config.toml
n_layer = 11
d_model = 64
n_head = 2
n_kv_head = 2
head_dim = 32
d_mlp = 192
vocab_size = 4611
activation = "geglu"
norm = "rmsnorm"
norm_place = "peri"
norm_eps = 1e-05
positions = "rope"
rope_base = 1510.0
rope_fraction = 1.0
qk_norm = false
attn_scale = 0.177
bias = "none"
tie_embeddings = true
parallel_block = false
extras = ["capped logits"]
init = "normal"
init_std_qkv = 0.0805
init_std_o = 0.0172
init_std_up = 0.0805
init_std_down = 0.00991
optimizer = "soap_variant"
lr = 0.0105
beta1 = 0.95
beta2 = 0.95
weight_decay = 0.024
lr_head = 0.0124
grad_clip = 2.0
warmup_steps = 200
schedule = "wsd"
decay_fraction = 0.701
decay_shape = "linear"
final_lr_fraction = 0.1
batch_tokens = [16384, 32768, 49152]
seq_len = 1024
doc_mask = true
train_tokens = 113400000
steps = 3651
dataset = "wikipedia_en"
Each number is 128 + 32 x the weight over its row's rms, rounded and kept within 0 to 255. Layers, rows and columns count from 0. The size above them is the row's rms in percent of the matrix's.

# layer 7 MLP down, 64x192, rms 0.311, rows 0-63, columns 96-143
size [ 95 101 111  95  96 102 105  98 101 107 110  95 106 100 100 103  97  85 105 115 105  99 100 104  95  84 108 101  89 104  84  98  90 100  96  93 109 100  97  97 103  98 112  97  89  92  98 101 106  94 105 100  99  99 101  96 106 104  99  94 110  99  95 109]
[[114  90 112  62 151 106  92 171 183  76 148 119 166  94 118 159 139  91 141 178 114 121 121 100 130 140 154 118 193 130 198  80  68 126  63 132 135 123 117 151 181  94  95 126 114 162 138 130]
 [132 130 162 120 176 134  96  73 134 157 149 158 129 118 111  81  86 109 102 176 111 122 147 127 189 220 114 119  92 183 112 135 158  77 142 154 147  85 152 145 129 187 171 108  60  67 148 161]
 [137 129 117 221 133 158 106 145 141  96 104 113 154 114 171 191 121 164 131 134  87 155 132 151 111 105 125  82 114 116 123 194 163 163 184 114  97 111 116 111 175 137 140 109 114 128 144  53]
 [117  93 128  63 145 197  55 155 113 141 194 107 216 125  51 147  84 166 140 106  97 124 162 125  89  76 115 144 139 148 134 133 134 102  87 141 136  97 150 139 118 111 155  93 122 125 160 154]
 [154 106 181 147 117 165 152 149 117 111 172 130 124 134 118 177  68 123 144 104 117 162 101 118 157 120 129 174 126 116  56 141 133 163 133 135 149 165 137 136 132 152  98 146 187 149 115 115]
 [125 174 141  97 145 155 136 158 139 132  90 110 189 101 124 100 101 119 153 130 136  93  72 180 135 122 138 139  81 130 130 152 119 119 101 131 120  48  79 159 157 153 101 120 144 127 164 107]
 [ 89 162  77 127  70 100 133 106 139 142 159 145 119 177 183 157 161 173  68 152 181 100 128  39 114 209 141 168  84 229 136 109  51  95  94 173 114 109 153 172 134 163 134  81 112 205 119  85]
 [128 109 116 126 111 173 210  85 109 166  99 112  67 133  88 115 149 147 101 120 152 143 101 117 169  62  88 114  77 155  95 128 153 142 118  79 107 150  85 132  50 165 122 128 154 164  99  93]
 [185 196 148 135 111 140 140  92 117 112 120 137 151 146 157 141  91 186 161  66 139 100 103 100 121 105 126 110 126 116 102 139 130 101 152  79 105 153 146 101 171 171 164 102 174 161 144  65]
 [ 94 132 130 169 119 203 137 144 188 121 127 171 113 128  94 100 165 158  97 121 138 159 104 111 116 128  84 109  82 159 126 113 131 105 156  70 140 135 198 120 147  87 109 124  68 131 138 169]
 [100 137 111  69 122 146  64  67  78 145 142 145 152 175 106 181  93 115 166 132 106 157 162 162  98 120 135 118 112 106 148 165 184 114 102 153 135 154 102 103 101 133  88  73 142 149 115  82]
 [ 83 135 107 179 179  96 137 100 208  94 111 119 137 161 115 201 161 170 109 138 146 158 164 145  83 119 192  66 137 115 116 180  69 123 132  85 148 127 144 148 145 135 137 141 100 119 135 140]
 [160 138  95 136 156 170 113 107 155  78 151 184 164 103 169 141 148 162 156  77 146 126 140  95 141 107 107 102 111 143  86 168 144  93 115  81 101 154 102 109 121 133 143 202  36 156 103 100]
 [149  93 157 164 165 122 143 123  79 143 114  79 105 123 169 137 155 187  83 125 119 103 141 138 133  68 131  72 109 102 154 169 156  66 149  89 144 164 172 173 168 138 177 173 106 132 108 122]
 [ 80  60 119  72 121 170 163 154 116 138 172 127 176 172  73  91 123 159  63 151 141 130 153 136 125 148 105 122 123 137 160 100 122 154 143 133  87 156 161  98 101 143  92 105 127 100 173 185]
 [ 80 118 132 101 153 122 188 110  96 166 139 115 115  97  78 207 122 130 105 121 115 143 102  76 134 112 120 142 131 127 134 148  76 107 110 155 101 117 154 201  97  97 108 153  96  71 120 121]
 [141 100 178 127 153 159 122 147 145 134 120 130  81 213 168 113 101 126 187 129 189 120 151 138 107 112 147 132  98 182 100  80 153 174 143 162 150 195 141 164 143 154 142 112 133 105 158 104]
 [105 208 129  75 128 124 144  57 140 141  79  95 204 141 128 170 111 116 126 161 128 143 131  62 146 123 182 165  39 154  93 152  98 103 158 160  85 123 136 142 119 135 126 117 113 123 167 154]
 [118 187  91 159 148 146 119 115  91 120 102 120 209  91 136  91 127 135 214 101 143 102 131 146 122 120 120 174 151 199 188 113 117 136 107 167  99  83 128 123 144 120  94 159 103 109 145 127]
 [126 110  95 125 146 172 192 155 183  78 144  99 128 114 146  83 137  91 104 137  78  90  51 139 141 169 136 163 171  78 132 141  64 151  77 124  98 173 175 131 118  98 137 127 155 109 169 163]
 [125 160 135 126  92  93 128 127 142 156  56 124 155 112 184 141 150 199 134 135 190 133 105 144 143 141  74 103  68 199  58 156 137 114 142 134  93 119 148 152 153 120  32  95 142 159 123 175]
 [163 128 134  59 129  73 115 132 155 152 133 142 106 171 113  99  82 118 107 106 132 144  55 165 126 111 146 226 143 145 129 118 130  93 145 142 119 117 136 102 103 146 128  82 131 125 102 155]
 [121 116  63 141  95  84 121 127 119 146  91 103  86 106 119  93 150 138 104 104 102 113 117  92 149 170 154  93 161 148 187 140  98 125 141 155 160  95 129 163 131 150 122 167 130 159 134 121]
 [ 91 119 142 138 155 132 162 114 154 123 102 137  86 124 127 159  42 186 124 155 147 133  87 163  72 178 133 118 126 148 140 109  83 102 157  73 111 147 161  47 140  89 131  94  97  83 120 100]
 [ 98  72 154 116  99 130 100 130 108 116  58 102 122 155 165 138  76 148  95 146 110 141 105 204 169 129  94 134  71 162 127 119 162  92 102 141 158 108 154 187 110 125 164 107 147 194 143 120]
 [186  87 146 105  49 138 150  76 203 151 103 140 121 114 135 184  77 108 144 132 173 136 163 108 150 160 163 187  93 174 120 114 113  87 116 120 149 152 157 176 119 172 194 158  98 169 130 136]
 [164  64 141 143 107 133 112  95 120 195 151 124 123 193 100  98  97 131 116 113 139 139 173 158 166 142 135  86 127  58  48 148 161 136 128 116 105 160 108 149 174  65 149 203 126 173 123 144]
 [127 207 122 150  90  85  84  62 142 120 113 115 130  99  83 118 136  70  82 123  99 119 129 180 146 127 137 115 138 184 102 146 124 150 152 107  91  85 187 154 184  97 146 142 189 177 138  98]
 [135 121 136 128 142 145 115 141 163  83 159 112 131 120  92 153 115 139 190 103 149 144  82 170 140 154 139 142 182 115 127 153 120 105 146 149 101 102 148 116 170 143  81 106 146  94 132 111]
 [157 111  97 188 153 127 121 165 157 140 108 124  96 155 162  58 125 161  81 144 187 110 154 154 145 142 110 129 139 147 111 192 174 161 175 115 152 167 137 142 130 119 148 102 132 139 101  81]
 [143 120 142 134 126  99  41 154 111 154 126 137 132 165 101  83 103 106 132 100 151 129 118 129 116  90 128 164  99 116  95 127 117 120 163 115 203 128 110 177 106 136  98 185  55 122 105 114]
 [124  80 132 174 138 174 114 148 135 153 172 120  84  87 143 143 137 112 159  84 150 147 169 109 177 105 114 102 106 111 167 100 152 162 102 183 121 102 152 141 176 139 132 130 118 128 133  91]
 [189 143 100 116 106 118  76 124  84 126 162 125 132 181 128 155  89 117 121 151 165 141 139 168 146 172  97 109 163 157 188 135 161 186 119 129 129 135 153 132  57 117 136  96 102 133 154 129]
 [121 115 141 119 122 108 127 146 160 126 167 172 108  71 173 123 109 114 117  93 130 133 141 109 157 137 109 129 182  82 130 197 131  84 105  98 123 154 171 109 144 145  99 127 107 130 131 124]
 [ 90 111 107 176  72 110 135 177  78  59 150 109 161 108  96 111 164 161  69 142 101 126 131 144  81 152 158  91 116 180 140 156  63 170 121 101 158 162 115  96  89 144  96 159 173  91  99 152]
 [112  93  80 129  87 156 128 151 116 187 133 129 138 114 143 137 148 118 110 105 132 135 163 109  98 136 110 163 132 138 166 148 111 175 116 107 159 116 179 184  83 113  93  63 201 148 133 138]
 [143 136 154 171 132  94 144 166  82  70 132 123 120 101 103  82 188  92 105  86 137 103 112 109 171 136 109  85 127 135 153 172 121 150 152 144 184 158 137 132 120 167 124 102 131  88 139 170]
 [165 102 117 187 158 101  99 119  65 170 127 156 112 133 143 180 184 113 161 149 165 155 111 109 122  72  91 143  82 165 104 162 153  73  34 115 144  94  88 129 170 161  61  95 117 143 133 149]
 [139 138  93 186 123 152  96 111 107 167 129 124 124 126 123 161 183 146 105 167 121 134  97 136 146  93 118 148 119 115 131  84 120 175 158 108 118 163 168 200 173 176 155 146 119 128 133 130]
 [153 118 108 155  93 155 155 151 177 137  85 150 111 162 161 113 167 134 156  92 134  88  89  97 137 103 122 157  71 119  78 164 156 167 147 106 144 163 168 130 140 113 154  85 173  99 115  99]
 [123 123 120 178 156  89  60 118 155 155  73  65 190 133 153 123 143 131 121 165 142 107 172  92 126 119 189 120 153 120  97 121 147  65 168  65 110 127 154 124 128 112 108 147 122 111 163 112]
 [124 120  78 116 111 104 157 102 113 124  83 141  84 165 157 168 120 118 137 134 162 160 131 122 161 126 126 168  75 160  68  77 120 105  94  77 140  98 129 132 130 148 151 138  99  99 126  76]
 [162 151 197 118 138 148 202 153 130 129 153 150 145 164 124 114 166  99 132 109 138 199 135 101 163 142 130 143 139  82 125 146 119 138 180 143  71 112 130 110  95 146  78 152 113 158 133 101]
 [108 188  33  77  70 149 145 156 110  77 116 167 182 144 140 156 125 185  85 176 139 134 138  85 138 206  91 151 142 159 178 148 139 102  96 156 103  57 129  89 159  96 131 124 169 103 138 151]
 [122 145 145 128 163 212 146 142 148 106  76 142  78  44  90 179 118 122 136  93 142 144 130 180 174 107 103 141 107 159  88 162 119 173 112 138  74 135  99 121 106 134 194 153 130 108 153 156]
 [142 143 114 167 135 185 151  96  83 158 126 155 132 115 126  80 127  48 125 122 163 104 142  49  59 148 119 105 103 115 126 148 102 140 142  99  94 123  81  73 147 107 148 167 128 182 118 142]
 [103 139  77 159 143 120 156 124  53  75  76 113 125 133  89 128 148  87 131  99  89 166 156 129  72 111 147 180 106 129 158  53 116 156  97  90 101 119 113 111 143 133 134  87  97 126 120  71]
 [ 90 156 167 116 152 101 177 168 164 146 145  82  94  76 150 108 125  98 192 191 106  94  93 134 122 139 121 158 151 156 202 104 112 143 143 143 136  91 117 119  97  96  95 134 110 137 167 125]
 [178  69 134  97 123 152 151 108 114 176 145  93 120 120 112 165 176 129 145 139 127 112 166 163 127 100 145 165 139  97 103  92 158 175 121 156 119  64  72  96  56 147  83 146 145 135 139 147]
 [123  72 174 157 229 142  96 146  87 146  74 134  73 126 108 165 109 149  62 173 142 128 150 148  94 130 143 160 168 113  85 122 113  83 158 144  99 166 176  92 124 131  96 143  80  72 124 139]
 [131 150 184  84  52 142 189 164 105 155 159 125  99 152  80  84 149 126 163 136  84 122 119  88 127 156 127 118 113 105  99 120 152  85  68 147 174 105 148 152 105 139 180  64  61 116 157 143]
 [116 128 102 120 115 118 144 105 141 109 141 129  72 101  33 104 155 102  82 109  87 141 105 164 191  93  98 135 172 172 101 146  97   7 121 102 109  84  84 105 162 128 156 186 126 128 132  84]
 [123 156 127 112 102 169 105 142 176 138  95 105  69 121  95 133 146 164 134 138 153 134 121  97 164 188 123 119 137  63 123 130 115  72 109  71 113 122  27  95 160  92 176 154 141 105 107 143]
 [165 194 149 170 154 138 171  50 129 160 163 113 146 135 118 103 159 126  96 163  91 124 165 133 129  63 163 164  72 147 123 143 163 161 109 183 118 132 110 159 109  82 138 169 107 148 115 166]
 [108 110  86 111  56 124  93  90 108 118 131 116  71 134 152 195 115 155 128 186  96 165 109  85 158 152 149 183 123 185  91 100 112 111 131 140 105  77  86 101 101 151  64 120 140 168  86 127]
 [144 130 147  88 147 108 102  92 128 133 118  98 111 104 107 157 101 145 177 121  51 115 103 148 134 156 111 158 141 147 118 130 160 135 101  93 107  90 120 150 185 151  94  82 168 159 174 128]
 [117 132  77 147 141 140 126 107 119 116 140 114 135 127  43 180 158 178 160 126 161 134 133 198  69  61 138  64 157 158 169 134 137 224 188 134 161 123 138 159  80 101 124 157 166  92 140 149]
 [104 109 178 190 186 119 152 108  92 138 129 109  88 156 132  93 142 179  98 190 172 121 122 177 102 132 181 141  74 116 120 165 179 129 157 135  76 154 111 132 134 141 172 154 136 147 164 146]
 [194 157 106 137 104  96 151 172 126 117 141 106 129 135 175 134 214 122 127 233  73 126 111  80 119  90 143 106 125 126  73 151 101 119 176  66  97 206 104  86 118  68 135 103 136 107 171  93]
 [117 114 157 186 117 145 128  95 134 102 164 127  63  94 171 132 167 127  33 172 131 128 195 104  58 123 159 116 162 123 178 130 110 143  69 113 128 190 155 163  68 142  77  84 154 127 112 169]
 [127  92  97 141 135 168 153 165 161  96  78 129 154  79 189 157 131 122 108 144 144  97 161  94 118 102 152  98 119 119 168 109 162  74  82 110 150 145 158  66 147 125 161 150 148 165 145 104]
 [108 185 170 127 117 181 163  98 132 131 146 139 115 119 107 135  62 120 107 178  89 123 159 105  91 127  92 116 130 157 195 118 138 113 119  80 131 204 179  79 158  72 144 154 149  92 136 161]
 [149  64 136 196 160 125 113 189 124 138 173 110 171 135  73 148 113 120 134 151 137 119 148 108 110 133 177 158 143 173 101 105 105 200 115 170 145  89 132 154 158  84 149 111 151 154 175 156]
 [ 88 107  75 124 119 110 198 141  62 122  89 104 148 153 160 113 128 109 104  67 105 125  72 113 106 113 163 157  92 117 154 161 154 214 116 147  41 117 150 111 141 134 178 124  99 160 204 169]]